python train.py --n_head=20 --n_kv_head=20 --d_mlp=3840 --activation="tanh_gelu" --norm_place="pre" --positions="learned" --qk_norm=false --parallel_block=false --init="normal" --init_std_down=0.0037 --optimizer="muon_variant" --seq_len=1024 --train_tokens=639600000
Each number is 128 + 32 x the weight over its row's rms, rounded and kept within 0 to 255. Layers, rows and columns count from 0. Numbers have three digits each. The size before them is the row's rms in percent of the matrix's.

# layer 5 attention value, 640x640, rms 0.0614, rows 591-607, columns 80-159
090:142137141150114139067118115087157162117139106158143087035124156175149162116164139159187175130145153124134117139158174182127100076177103087096087138120181161119096166126074125139104096125126123152169138163115136131092119149112124120128179105
087:147166124117175155090113140072165132132147145116113115111076117114118167118096046174158111130140137085168102110084077102164114163165119097104059103104140091185163116126088169105128095125103120148215164166161127105125125127093074141150083083
092:182129119122144130062087123065141154098130120095093092085075132151161168073099166113141171170145145050150124105072114103090158157060100102122177051089116059146107112142197119154130106132163111162166116157204122123107105092103128168142159109
086:134083180093124086126119113151128133149167156149130123114141158133153175129151124139139089226148104133149104112146141149144144094152175126156178107160124132106136063165147128199104130135100143144125134066101171164120110072127120138140136097
090:108054096113109183102124121157112164157146123183080141090184100195140066108123151119088150128116200133100134096106164096096108204095084108071125101104131080172144180097197114096168097075195096098066058173106131108110094149152066081115129138
089:164154126096145146124159114119080119052099121121150132138098142135149089177099200144150142110061143128133153092133049160156108111114114118126084103128133107155170116065128128126177168128145140079136150137069088128170134095060156128137116226
096:089088090147158122123156108130123072191122139158182152141147153142114156107102118201117097116196111123113160090154077117119163166145141064094142162128110194182109124132123156107113125132083133151125075117090168174168114136149122057179098125
093:139181115143154138110075067097123110124149048133196181151158135117200129128090070156123155158202106144077134105154173139084155161153113149092175138151112120127134104146118081129135179107096188079135079094116143177128154181153079139080123097
091:138069182127152115150203136108087107143112186109156103111165154138129121124111160115129129140136107160134114142155160154147205124137124128079147156121103086078102117136140167145161165138149112112158126135079138133112143191094119072159086165
093:112112092070111127109100128161113068111108078118147156141124107120164214196109182089198050136102133184085079122146118169070130103133140084146066128076177082163178091111112100122123099157126097190168081118133096089175184107148117099142099171
091:163152111114138105153143126092173137087128146119109142130112120098155142183117148144127108067076155143138134124168107124102138074097130170112152148088167063069146137081132140072085174110101110112145102179075122101126159133114161144209152122
092:141147099148101136092179213147114105111139162156114108159139095108141071070138133122116204162187143167153188178087071129086076088097126120122206184143083092163130193117134121128117106145106185165183167053123126153089157109167148129116090102
090:132044122171162151040126102104142107139110174145138056167090129108129112108096082150102162144135144096129125090119095143145157091100129159127110138147081146114072118125074070151179157144129135152115117122130121126134158147165119121108123137
088:163093205147111110086148174178095092157124125101154177193111114152050093161167121119121130130103137202188159138142158116102117168129106130119141102131056147097124120126111197077116170095100153160123151108085161144122140122123121136235111191
087:076141074120127078138136118090098121170100127154142092069039101142136141071166055203165113136154073151081127032110161162094125151078149072116120145101121125131099097056120143147114093131146084143170152165143111128105104109115177090108117053
093:181114083155080111096135084100143087082132109094156168095136157112210077102088135058170145113149123129102089131112113140201187155154091110047190123114188146111126127152204148182136184139166107134122044120155153114153120129091121117151176155
092:133070168177115106160086127141145123184159110114136103136124139166179138196154099162151108127140109119136099090112111091105133108151124136168130133163199095080161162098136000104070139123100106092131132138165108136121177113126058125087090109
# layer 5 attention output (transposed), 640x640, rms 0.0528, rows 591-607, columns 80-159
082:155136113148128112160159103120079069098131169097098129147146071089124074114125130122098085121111060155069169124146086087088141142150094173157139162130081140126153119123137149135200175185094153106103139106150135154131143077116102138077079184
078:127095126124125137171153143137089104152060137190116111142132120143148129102143146036111125132115117139147137127148093148106140071103109178196185164131147130112125118164177130155105191169121147133099110063152164105121154106160170092149122152
088:086138126128199135170134139126103093157092101100142169137156099105148102204176073119103160106100119193099120131124187177155131154156118089104112221156177155145118159180052168080129103146105153132167141125098120124110137100173117047113119129
081:107187198215125122123105113117067129175062127129101102131164133131091084147118088121172114063087130113121104089138140113054136146135183141117108146123107112162138166129118146076109106110158145105111164130154083136105106183068082105099124198
080:102141102140161129134151149108126119142124076103155145157159184092156122094168093117118143152163128163140129153111097173128142147159149142168097164102163115077105107124085142170102172146118131156177154079194138119171164110050196167135108133
077:092145162176139122115099182159168108133104123148147135132104125106134160128182084070108099113162084197148161142093179077098168127156133133133117141129159143108117106129116144137116081146114132159078104132157186111130121089135121169153156033
084:135161142127122149155069127168138174087094132096092094114089107145135092187140086144142158113120190121145077179119157130133090106130143227146101124098080103102123141167164159120193165155145093124103127099149124090098187096154113202132203110
086:119082088090139120132128146134095110099068179118076115087133160118090104132136147162123124101082157085111126123098126130127100145070146113134153094074161098158092119144172155150108107060112098146126159127183116080094131113186162131165085140
086:106096136181104119129175117142168082098165049125122169161182124116128110168117147151116115121102072136158132094142101064194110194143120144147131091131132172166161149096095049110076133153097201127093110121180130124095104113141109145102133134
084:076109180194108109149139089086151121148093158102170147123143167108121075140119084163099148129121140064145127119077133068209067148114132197094145166160091153077128183140115124134114126125165107107099145110094181147108072162077086193171134176
084:111121164125182142082138124110129146156178128137153179175135169172140112107122119141090093161148090149061078145068161128175080197120095079134139134133111124147108171153115118139165073136161079140119159105177129131116132162137111110079134129
082:143153114071166109128089077097154192158166116135145112115084119159076180142109150112099102175061160113102122100141128161157189112176119097208073103042138169110163107079087179164138160118152111141077103156131135135124151154125150138155175125
078:148184135061084110225083106143098177133084066123152143095146123122078132141113120095168092121143128201154120128160132145104089139173131108150118133114083133148159148115201138075088160124091114117110095137134162139125113144122068156127106069
080:128162114122136044153119065122079114132105105206147127141120156078140173136053133133119135140151099092070118112103116149125150132158123112060126199115144090184111112162131112163128078135119091181127155110170088119159111138149141104087167070
079:147098181167170183207096137224134125102177117094132141153193111142096061159138158080095135085098096130172108227186118103114136116175167159100184132153121125112121182165125110128145125114127172182122135143122140118128139124129120203092131185
086:104099151136119145151146072158136095145143148141123159142110165138089136135149148177151082161108130099168169177113140107087090082079154104158088138139146111136180127151112115091191077186127162097121185122085133105117104116163134184071099109
083:119143059048143155148161115120126151064105143103100120130131098108124123091112078085171175102112125143130168128162136151124102152114091117145114188100137102156109082138103207166179132118090165122199074158078144154138086151089168207138143106
# layer 5 attention query, 640x640, rms 0.0525, rows 608-631, columns 80-159
100:165142124153143115151130100113097086150156133105157186098161129113115086110153080182052156128131119212141165132169120082141130095149077123169152134128105094097154140228123156138110195092147111152136162160174158210151157101112207109150136120
095:091148062102111120104130105154139162077065051116104031146136198108159146097111113125135142104131074092068145105095177194145163113139113203112172161161072121093121170141173133113105088113153170085132108131091124131150168170162096126115130168
100:122171139080116122110141102085112100119170126171125106104127128139077111149054161220080167137164183166149096086111128153184201132111168126120064134133136104142128117108075133096155139094125156133104155146048139097096113107130142066104134191
097:199101099162158158163121123135095068126148133127151124090114091147111172163120113131140153118132134116106110143135163070087075195144105094148091176121100097122106136114129101081144156168170115129111183139172113113159102087160147114167125112
091:105065167143192147088166116113090153172105113121142141195115107117135085119186125132126154111103136148136125110108087131132169130119177112165114095118088156089106154130135138127098108178052099141077075151150055170126177140092096133094119173
100:121145132118122148131146137071090140132126109130097092082122145134116084175099129123177090087106106122162129167170148149196166142135158122158121132123123145167146126113124097175158106149181180145182131138057138156172173094144140140099164147
096:095085140144149147163142197151139110135111101103066116135120095170123101120160083139145080101144153149118116154133151121099148120151107115116120100130137109109171155128068142112139105095138173143165145115133070052123094125121115141145161143
097:155197132089136167119150133128051146144128125135115133183089140183127134154052094112092174125133130049119094193141162175107101158147119146121134125124137129122120224191166150201110063147142128090162166135069146099145160074069138130159070113
093:092079122130178096096108157121134148145148175135079157141154131170148123080168228176127111132128152130059084094126092114109160105077143110114156137111100122093138096117119124068104094157123078138110094120177173155161117150086107166116188119
097:161115123116164132143122068131139172119132112096111102118091151095142169145147150170106110149152080120133160150169106055176090056097171163133174135112148134147092124068136074134103170155110028143183061135140142176122142177114134153174101112
097:192096073068154056065119129171128202076130124109136117128148091159145136139130150130139087070165132128169113140156106112145179075100166145119139029156060104135133184105148117102132098165069104152140135102169137114085099143114089149125058077
094:067116087169128086101089145144128104143122119140100123131190131119114091066129152138134119127112122093100126109134101187141131139134057130111125130114113154108151087118141108075169094129154115137133147093089134121112166142111085134117181139
097:154108114122188093096145135133120155097085166121155178150110149042121114068101087117144189170119099118064136178124158145082189125104128111111116105168159135131144190144102112169125137106097107121138068168178094109106122095178126132125133131
093:116136128164060160118189159122166148163121164154127071090149207100150104121110104111176136151130127137164147129101104150144116093149142170115059126113168152144127063142115142164098169119112155132131162128114114089108134204136146106097175112
099:158075150135164124106161079225087119110089144097121136161098104086153140079129127189069141138089104166087144128118116046120109083092152091116143103066120104136131184141142115126147138143052077188137145084103151120137136126090153116115066150
099:130092152187120138136148155173147164154152139114115092148133106109156132117101080149081171059099101133068152082157173057156156138142212119116120108123153104154110166141134108143134213139125121142110136163105102188111082119058167074128187132
094:113159129123082135114123164124164148124100115109102079162083113142202121172130203097199098163144095059121111179161125131075140149096182111104088160192165132083068120084072108148074105150148116116109118139105137108124106166139149132123122146
094:141096118105156157156128055117132149185113144099132156182137172126089152096138141140125193164115144116076091143150107078093114157076125073092128107101117088091152157092108114113160073117113141137047093105171104139115096241122079162137117141
094:108132102141135179089149139115162177143140128128121080136148163129145133120175137118150109103141102105153108148153143083121120125127177178189120083072158159160101131117076171112118110101139071172173150084121097161126150122122144158123124100
122:176152083099206156060136138128096131092168113145119129188133136154174104164094108207097108173139181129071168089088137065098187118078114065137121064099122171148068173165109110128079149148120071120099160139113158113128178117108145132183045174
108:119117125123157127100088116148080130154154112117141163184128166123097131099102139179103143108083154138129163159144063101107156115112132161161171030115097169093076171169150149150083077141121082105145164166115128152098160143099113132125100152
104:139173122141165087191121118103167124108094126114125141167122188121139126144139118120108149076085135063105116195068195134176056118136173123058130195119128095130091201095183139133100142138100112175159202119167113157163114093169204096076112127
095:186064102105129135102090168141083122110093119139198118144101147114167135093102147108176167113119095207196111104109145167141130109177103158090181089172136078097152190149157126152147115108106126169096141198201129100088103129084161156085110109
093:086144118174214103136227095143071143171095154081120142130158160126152141110087149160118159137107132129125090121108106128140102130151072126132107064164096124173115129117125140093184134120138083119133126088114134136087062149089122159113124094
# layer 5 attention key, 640x640, rms 0.0492, rows 608-630, columns 80-159
101:203205139125100165173177137138115119094142116183125101105155088142158149099211150135127139092131094146172201111109120106129121113078102117125109175124116124129153129132087143126164151153101086129126156170108195111148172057206154065114138136
095:140133125076042091116125119059159140107126130115173150161130183120154104063160157167092125146094074099092145099077145115129098143127150197180147124192069193115097144135105101109217102095144152094164111090107174185133067212136155096118097164
093:140128140107048114137083118099165168147132144122093100150133129117182104124130129071102136089139091189138121099112086083164146149082137111107090141094182188118116137108162137132129135118103094195143119131132062112080090128101126132143208124
095:091104164171178137128160174115118124100138093065099126169095078111145143141090139147128105150104107145082115134174095132131081159154133112172102171178137048140071103129157117172090164208146081111141175206141126159129201116115142145103121113
090:059172128112093164131181135122154088078146104140078122114114113136199065073225206150175091102081137185172117133126117128099163110135122089100094131145170110089129112133185155178102159176136140103090126184173148129122145131160082090118179133
095:131093143084165180104163122136109126108150120085142097146115083122119172152132112131107050102136092160175091184122139131116160136132144086084154073151148183152098123056143140137151116126104137107214085084100180091107159126145131169144120148
094:102186058087100139065135186124136134137179173048158137160064108169114153171145187180065206129211111153130103084128109170151119076169147119135153105122108109125133188133103149128037121119076146161114149157151092128144148168139125126169122089
099:172150111110122107128086144083073121112108115166139174167187140189154126139156187100160123088107089141128104083083072136144155170066073143090134101116142132112123169140126148105132118124097080103111136100122186150125165126127133147083119081
096:084138163112151143147143156147163117129111192149092115131119165145156074081209142098121091113167147105134077198166081084201166083147101162102172188131172133090115131093159162134092154136072127130109041080198091127159119106134089110113185075
091:178117167100097190110159079124141117116108129164111107080093163099170123142120129129094116104167081156122116122159177080153148112136110166153168154142095167144082146093098100149156066088122086125119113141097157124108111147129118074174130154
092:139136083129101134124124119102152109149118148143095127150111126127128114074134172137116155148171158130153144173171134146146149110108070209131168075128101140159144137189130122170141124123130064119096136133143059138109083057092107100125158132
099:099115153149114142121072190079101068120126123121116108053184125121163092154178120114113162153158128141068125098175136110175177099092144120165117123136132097087141090075176117137134204137204178152115076131115098124084099172185118116128097141
095:143169148137102120137140177145118112100120139086081108135094169094103129106125162110211145070169128131128117096160123134085140209128201127116157181176138161187094099134096130169121186123144179167098145103201139077120158153114196135096133171
091:085125146127092083068138083099155143173108140211153158097132190113155104086062116071178113181076090129129131102110110114137126138093093109123122087121102145140107119156133115067179136141135134100181134110107164106143077129069137123114171163
100:127110137100164163074066116119162123152101116123138184055127083073151105110158103168137101160094120128138136168124094059161174042122108148188098096146136142095088161142137171151124160125082153107136116156098182178139166102123128142172099161
095:144121148202129129160140176137063169113123138111167126172098064132118153084079075189066163106106094185148132100164069128135130124123071079090159113125094147200068160183102154141116113097130101172137174130089112153051132087070110102189134149
094:107065075131117085104184091117150159142136119082176115175070104140132068133079124136168150172129071203086094113128200128110085149108183150135121105143120098134100101112136088151113166157137128162150058145127107122111161149118149165067098148
087:112087152181120109127133141136174156174072143149165112185130185079137067126151147176146150167170106118140110092146116152075105170116111107140059089153141078188159149138131129086116129132158151102118128122170100082136112157187102117157164083
093:123116144166055130089141161103202130108142093075099159150135113166142135076108168154170127176081112116171087153061147142073116174138158081149172121164103138098124162132155147207130127170112120092104188150131144134149147140116090139113135169
093:183137103093140143098131140112123101107133146159106100177142134106147069126200159159118151149145138127115108133164110109118145137107059091152091124112130145131101183182138127173123067055154087121118204109143106122090189102076198073148167078
093:139158113084102124152115136120076123128103100182132142092157179135131150074149129165148152128165131052152145179099103092066143124136124169114148080089147152145125168134060134080112124138093108138164126146165111113144134157127136134141146085
101:168122100183187082111109104104119087081112138114114161098123086083134110172096139108059089152072141144124118098106181089163163079160146165089115101146118157147066148083137116155195104129154152201105147098117158133150120112119175092128086118
096:129136112104128169153146164085167101124163086152130144159096154101113187154104135143156160087136131143153131150111122196088134077165040141095153122158147126107108166198121108161088078067175117095078187138118088098171061075072132136145178142